From a checkpoint of a small transformer trained on Wikipedia: width 64, biases on query, key and value.
Each number is 128 + 32 x the weight over its row's rms, rounded and kept within 0 to 255. Layers, rows and columns count from 0. Numbers have three digits each. The size before them is the row's rms in percent of the matrix's.

# up: layer 5 MLP up, 128x64, rms 0.346, rows 77-127, columns 0-63
# down: layer 5 MLP down (transposed), 128x64, rms 0.35, rows 77-127, columns 0-63
up77 080:102164136117133224130179082171109135139138166139080140132139186137132054076162126121061130145129124134185132143127117112106107130113135193131099167128150149198109129112121091067101124152131147
down77 079:074107129155120137151140139187092136124110148075118178110130175142102149131127138058151161138165144138091098097189132153189211175136112079126132119123145164195158118106110091124133140134195137
up78 084:088157155047119071093120141069139163163149065106153119164213126113123116136108105121139111133145173126136123106091159171178194090120132161174122137118072106111164096143112083145104125117121107
down78 070:110120065131112149078106136120107122171166121116158072109086082050149090153139106124119107079158151165124173145080108029093106081113087140126134138082127143119092111106128141093121082128094119
up79 099:104131055123146165110217124094121082171177118152135129087142126113132096064117132135127115114109144140133179198112130159106131115115106113108161165106171174111115087145107166038155096112101137
down79 099:082128120117078119067159136196096156132103164116141122115147142164089120101149090087056132153097123074113134096120154112144126174112165084144095084120123129127131095138135179101191143153110038
up80 088:186165089115151169103177130186134129145135153156109134109134125163115200118073130136133223113162189136088101149071105078145126168083077102094130132116136131081126108096114157121155100142132131
down80 085:100095094084089116061126098107104158085194144116119121085100168155140158109118109120087126141093095067164096167120154062157112126142113123130143137117072066110155105124106150107102108161131045
up81 087:083195092105143143127102109155115116153192147109172145152118140142115055065188120103132069135092100084097143129128186120142147175179155151116111147066091144140121100106117085134124161106168105
down81 084:072108127104103142146119114156149048111159122151137167096114050114107104135110158112123137102198060178171127109147190158132098171132155139139156202120116148121125103152083086172127112121157139
up82 097:126092141108127150139100119169118143089089141123125185136071141160188151203122114186149171130123054087186118148156091082140074125133131106122144167154074115155052123133123147161126121119102148
down82 099:185118128163127140065169143097188161127135154157113047123175113098047127149165090120112092122093163112116171135169103098096119126175166058130143121142115143111159132145165092148116126076139126
up83 099:157162143122075147101147127116148125143025125184205120105164157103113108131166176132162111144101134131125142159116087141133182091156161143159144141116129102158082074123114071075086170133116152
down83 079:155129175154105133115087105083118150148086122142132120103190108089131181153140170113138134141109096141095186148089162129122172110131122062172113128103163062149169131149162067044142111106084122
up84 119:162086116146175098079150100141108047128125100124073129099096213177117064132141128108130083112116136143118115125097120057179147165120081138158117107138144090166106119183151129087166139126121114
down84 122:111162144115128162132120092117098114171161113138113112114130149076116117183108131103146168092071108133108177150108166177127063062171155183123092116134191081152141055159095109175154110131120147
up85 097:115121144141127083152154149139065176149103064126177123170143163145096084159121084113136191143118107176127134179126223210114158173095113140135135122100116115128083115158146139116143143150088121
down85 090:110173136168118156175112124092114143106125117117125066100094134156092199129105083118144218148146146138126097130171151148118139180169113179144206142114122128156120068123131092119176147182154108
up86 098:102139131107131104126200140135108182128086081112095082141133134181139103114149148128193092182135130175174157123104101097111177120126128173132085214139103102136060065132098140108128133155117147
down86 101:137182212178073117158161156126147141139111126100112132097150133169133145126168184151119086098138121146198123119144124122116179068063128161119122142144059110103126090114109167112104091106179099
up87 085:049117132148120157158134164146142187170195152111151113129150096109150113193189173074075145125163136143084182134138145121102110157185127112130091149084130102092133163135143080133110155168153141
down87 089:032045154165151140155147096096125144116108108181121114154170103089134121114121128116135117111143133153157180120195139079131131100162116155149076156131104111099124152144207125154109128083169173
up88 105:128103149079155097113127101144147139111109175108131161148126137136174158151136080143160174122119068157159131062109139115165141107104058077064157171098104092102136193111073159114123116120064105
down88 108:142124080190188149177127081130108199086129149145143129126157076130110140106128135161108106139105125184143122063129098126135195143148178162194147184156144190082119119130153158115135101140120132
up89 104:096111178120086132101198145158154091133087120117124115135103107178112174143100142121113190137163143196104133129097172123142157130106090107142211157176084101102173151180099135153101134125072136
down89 106:107106102091105124145136098176121154110083140153128107110163132114128071175132131087133032104183127103131155169166156157116143142132137132089034138174148157166101171110123170130088178139165119
up90 106:092123157165115144103088083116144132125177112099099105146132110133069151151213151144116100131123132123141146153161170068117060173090140112109091096128100105123183103113156091178096141124048167
down90 106:142126147134138196128173129106147150156130104133122131119098159115169147108122131149127156104143105110088065210118123120082106136142185172093126120083138085082092118120090196101155151127196205
up91 100:136195117160061099105177153104158078144086144178161158160105113104114139172149135156128095115074112132078152123091151113114156191103078168099108166141088100091142167145148124098153159128142183
down91 093:108100129131113124092155107152118107158110111077130177080177068124144126073106138128128151148157062134157108136153162176133152112113136111110088163111204151137169117141118148107116154244089133
up92 089:173108190075132129141125092154115162129147151117130050133076174072141147119132071162177137113133118123165169124067120157127151129173126158074070162083071113140089163167135140098129126146123124
down92 087:135119147090160142108120123157089111104122142170085178131124070100100169087120149134133142125136041168170132133182168130156111132137104101145119132154146147079144188158159215071107123123095074
up93 126:075131131107110071118188155123151110083101099150135086189138114120132147149141162128132181075083070172121168109143140163152123062137102119089105055122116134113176189135127156158166161148106128
down93 149:132140181171094187136124133152154140094107071130106139125183054118111086089105173176138135073126126152109106086129107152191141139076136124083112135104114158065109104120159124172132181174106120
up94 094:097129169050160130163093105129127163094211115146150105146153140090135096185109141127111140078087113120131128145062138185155100128162093090127160186172099151158109075141102158106129079132135132
down94 075:185193177118101130143133119095054169087203055097126112105129122142121141119129137133124116154120114123140099156102116166198146176097129144092127168139136113146082069162086124112141099157139183
up95 097:105104102129154154165111093149179106058093139131133127101120113147099166178148159125130122175175130087093146143063111099105127186094124083112098084128170196106153154104130178090172178117091140
down95 111:128144107112227124151131151172097100089126113115136163141041103142109100132125116119123131112128137068105124140130153150185137150110112153113158170152131186106021114176163126129099111152158100
up96 107:053141173159112102154139160186094117124088148119142122078136143102089105145126087060115165134158118121143176133127090115146103090161022159098154121145163110066133149100147143151149106141134168
down96 116:151104085165102126129149127132140111083111133110093101161146175113151103126044124136126161167113236153176113087107123134125169038133108158080133127093094113137080126107111149139089132150164114
up97 093:103115133105085138149079186153085175117138198109121176083126143087138129183212170144151170086153118131089129137160186157146122146055112102118100108114123107144133110115133121124099123167109072
down97 088:157164088149146080090130184087175089143115122155144131083119153117110126164104077103129137143102165097081137100084156131187209137080127176112089130094150097169103122127097198143090124135109146
up98 073:121155063081141139145118101177205104157170107095042140120139116104053106110157082091159144154085083126100094138075093101113107173140091131142119106153096148174155136133138157129119115120150112
down98 080:171160153096108110138155107100131170184145135108103151154128142148157208171142128150092126162154148065073133119088123146083082151167131142119092072116162141090108176171089100087131110086151075
up99 109:138103123158132106174127123135082072090135159141047150147078161120074161159178149070092148112161150157113130098108093108163120179152111087126132114183110131145103151140186149094156150200118114
down99 115:105095124181110170150207103144187153152146097123141155070196065116130117093073119132190166131159093149162105058121116142093118138103116124139101146106118107163132122147115133123119139112114206
up100 101:112209129111117131120145143183076174163111181128125118126174102086128143129142115165178201197122122119116099130146092176134130089071148147071096096109136131061128107161149102114166132137100135
down100 098:170133126079101125101124128142116157135181181143123111106153127109107168114185142151131120091101116138142104154091195143179095142153144141212166140112111101077076176197111138117200125119121084
up101 101:115142108186156116163115135135141082111169131112178091116108136142072115192181145069089104121141129104083153149124160170090165142190146070156137131086087087102182158122118182123139108160153153
down101 096:094135124152082156118079103155112148153175122155143186115183116161117163142134156133105121159130153097124145225123136087160186171046175122076098144149110129088133146112147112182134091122104125
up102 114:125168115188167182121181059154110063130149159138097126086080128092111105125137165086105108147142101110151183171133063078155082163154164142131098136136174121146110086097094137140101121120102107
down102 114:093128115073151075167114123046100114173140063121150095108079144150110121138147097183100128109134084081142143121172126115122115193158130127128145074174105101136123093179145173103102084120172104
up103 098:159179114107114163113114128181130097149130160067153097073111165174053122151076117149160111136121110167141125097162198168136135089137083149115118127102091079101132174098158080125169153143118081
down103 100:097080115117148076115174124129062123126083095162163125137139103138113129101138140091057120146129134063128102117077102086161130111167131110132156132162183227114172130139100137172112152108161176
up104 086:173192159138079122128130126144161148160167102155080072100129083143116091122157108178174120098085214109139084153129125164177127154079137143093131110073130134119156089157177143113095110141093106
down104 090:083134123074155095114118149139138138109101175209117140144098142168165094145078109083114105142119038103090082178157127140137096110142150106128156112119189213149153145138113109120121121179153116
up105 101:128072060120117143151123096115228090109095093086129165151101084159119178104112105140109150137144171149103169139081116132119152135202187139122173116112116128095078151146107152135152147158109170
down105 103:172115120190180157176133123113164122059125111159109116115130128123148076087125140136144094099172140173140104167078149191098148104103133165165142105149101152160076165113101084084063140085123158
up106 103:119141151146136157085143156082142049098111159081143113076099161154122145139143177111066131168114189129163175163150132072164120130140071139158115119090117091086163075155163125152100091117120166
down106 116:137144184161150136140083147116114171113170152046145165125123162108128101124161163124131107112162085167139104138161139068166135100140127104095150085145130192137147043132100102113062090134108074
up107 107:134140170116163136135113130163114096160077073116146134142161123141164188188093136114118164170202102165110087088134140144119081070088166103136112108100158184091090163146080174117127112133090149
down107 091:136023151212092109133081143114170148134165134101091117107121152114156095087144142100081108140143154107146101096133069127106120097138142088154135086163115146164100117174129091106075134186153139
up108 097:143128113092107131125146106144164131175087095131124121100139137130169109143120161156183146173116113191178118118086141146110082137099139095097166081102076080217126079105050140119100146108090155
down108 095:123073100080101166154163146167087150110135143106123158180155152059142082138102114152131172132088152089158082102122104101158143106148149127103088113091128114108098072123203066164106148101129180
up109 099:183141103095121106088104123123169094172149078137075108158145138098153097107114157123164144104135097197133105122073162124112221104130067145089143112084079114101120159099101167103144117103098169
down109 089:128105107155100117100107169112102193137077124066139165115153123130147095139123156137115135158140165127142120083139075148164182085115117120126107173187102081160145138140132086103119123134110003
up110 094:138188112108137146210135149100131166117157097077102113119185146150067127156141163101110201147128101122106122130156140149105112147187062109175115111102142132095091145146139156088124083197158116
down110 079:136144167080133107098107094159109103128106167073142173142079096071168188093149134115144149170170078071161132142161126124125134164131118163124129081123118157108166116100173082101175177150151067
up111 093:115208174158093184092120146150114144111150167074125130113163151179201182107100120148144148128136146163101120108138134073131158115115167163078107117115084174123109124123193098089074145159128115
down111 095:125162144079086129145162111096074168076204141115127153145103192168137139191098073143122151146143114101192170118190109089158103142115130146115134136070153137171157119144103132096090152106107109
up112 100:134148119044127110115170121171134099171141184064155131139128138092147144198090060120171184150092085150121134120187146172164090104142130107087149149074099104157110140128118163123140097107122132
down112 110:136086120207187115138165113131119150094127119150123158166155161128063134084108072111128137185170157155131089133143120098130141113141164202151122163123163174139053127114153144167131147101134193
up113 120:110169139068134177114124109124136059142154090089201078124147161102094150170073131140105170158179124148116133098134174162105080115143146113126146153084105175109116138150070178108084104126122083
down113 118:155111113141099093134130100096085150121193114130136087177159154178180128109109098159104065184096188124142085176149098096181145146154122149125112157112156146188174111129128149165073172141151106
up114 094:127208161097134147092130101107086059149112118142084110146124095108155183152109141168111120207130175171118184062138135089165124122147100155108112140104178143143081121091175155107134110157147126
down114 089:134164099096113141078127124177106086142111153180109124168118123139126139126175192148140164138064170081108122210170188079178103147149135088141140081135125127107140121117125151154113053095129138
up115 111:088165105162128146191132124098102146150080144189102088185133147168086169168105124104137193145140128136147133149099099110151139162145132114110062137165105117057154136070117072154130110086093096
down115 121:159104154133129117130130132144067162122140122129095101120105178187104084094145127126121138134166104075137040096188155159101113135109074098133165136134097195121107126132108169110087171209161135
up116 113:121123148128133115169098140133130077134093163096157193107085105111111099161218100190165139158095130126107077152163107150110140123192125128118128149092102070199140075123090153173104117142134120
down116 127:099140189119068111076137107106120174146115172041166150099113141116179104132141128112153121113082071114090110160166110120142162120128133074147139113134119067170108115140104127149152142223141105
up117 099:132186137132220158105158076140123098128124152137069121167140203113103110079164111120108101153118128154189128139161056093087122146172060103152139126102124122131162137102140124121158157092103105
down117 105:140174124163144102124119107082122126099132142111080172132130107159145136197176189126159141144116186191157099129174147171178175122124148095088118090178142167094087101094089185147129137152098121
up118 116:137132120082167124088140123054093117099099120136107159079095166159144163148108126168146128151152080168151085185108116077144110129154144151142128183109196093139156121195155152089091128138073171
down118 117:093123147079115131154128093100111124098156079104132103162153107196146096142111136119165158132131168164165109123118112104150078066147120103136136100170194176148108160208162097149148159166063164
up119 141:090155127146113110057183085119106095103063100148155151088154161129075089123106093092133130128144130172136138102164113166109176100169153113083144129130199128144110112114081183147199126141106095
down119 144:122155092082121110124144144130125156156139194160146159176106153120126150183128116127196147130074138101109135178101139097211160173134149133132113160093127068068178162113174118159161119096088105
up120 100:093185172122129180175155100139103153155161119105131154109135094106154114137142109189149163116073111082152161116127115184097144147114085159118129205065130101151122065121093086090086169146143139
down120 096:128056107106166109140153098138097139155113045115119124146157146131164104126084119031139159094168147105136111114144161145147140113064052125136094103104107163101087102117150139141093177117092161
up121 101:136179106118110212187088104122111137116142116131121130103207106145115115122154169151105152131074128134102094077076150124105149154147103130136074083086113098112161095187126127176187176149109149
down121 105:155080104104107108114122145164152146135129210063161117090056136153159121164088080076165088127191125128140173098160188117084109103138151111116164126143135111168176096121140122105123156148167145
up122 099:106072147123135146172118193113103131118114145147074116147084138079160076132178134082099116062169135129142174134158130153144124104117086119146118122131141187190071163141115115160186132190170127
down122 083:153148154076088144078154112129095067092151155133084099109131119137144150133121090155107103210103173089198135163165144041095154170124112110126152116119162097172132119112119098167125078114127146
up123 100:087160065114181134104109098121068119094103141121115157120195121110107173102146106154135130150126156134144175144118074131140178068100140123145155140121193093134133056105108106111208142179101124
down123 119:087135158140140143159115152075156212120107110144161127126130138144191104104093092182097163107157160061110156116099099127152203179082144121080124093135130114176130096091140078115113112101134095
up124 111:120137130119137144149084123184128105140109133163076168168184104173143135110187155141113170084104079130192081130048115095166126094124123110175096147097126119116144181093100079133118078133117168
down124 108:103099120066146115105091122198126140191135156136196161127100169123183107100072095122184132082138084144108177147130116159138076063106125165123134122142112104095138142146167083140120134127094180
up125 102:032161140122160160174132147151143106189155152105135067129147129104192116141095121127152124205116169090139102185159106147129121115133121139149101172096176104116113097122143112122048158153145112
down125 083:121187087113130156135154066174137113185105115130142110123147098083146074132062135130186146128149072127092196072119172151081105160145153149091108142092163109134179096115165146137107158106153130
up126 094:114172109135128169178083131154121100186228157112119110122109175142118119131150086118140084163143174120104147141121146142094116118181109131080176212095167105122123117090082159095097157134128152
down126 077:146126112152083124093130163131100099116168081097096109119196120175094110130106145156129094175125109147119088102197208166153161089119127110100110097120100192104168118117132107124053176141094122
up127 109:153117131069129117155081111130168156044150137168096125143122170171086090117192151123109126092111104168106156146086097101152120138135117155137208064153085106137153172165121106104150132166122170
down127 103:076141146177159121136131084117160102143068155113137173093126144108137122120087076098168169094153099156115202135122111125097151153175174154117118066139175123111144074162105148170122152155204138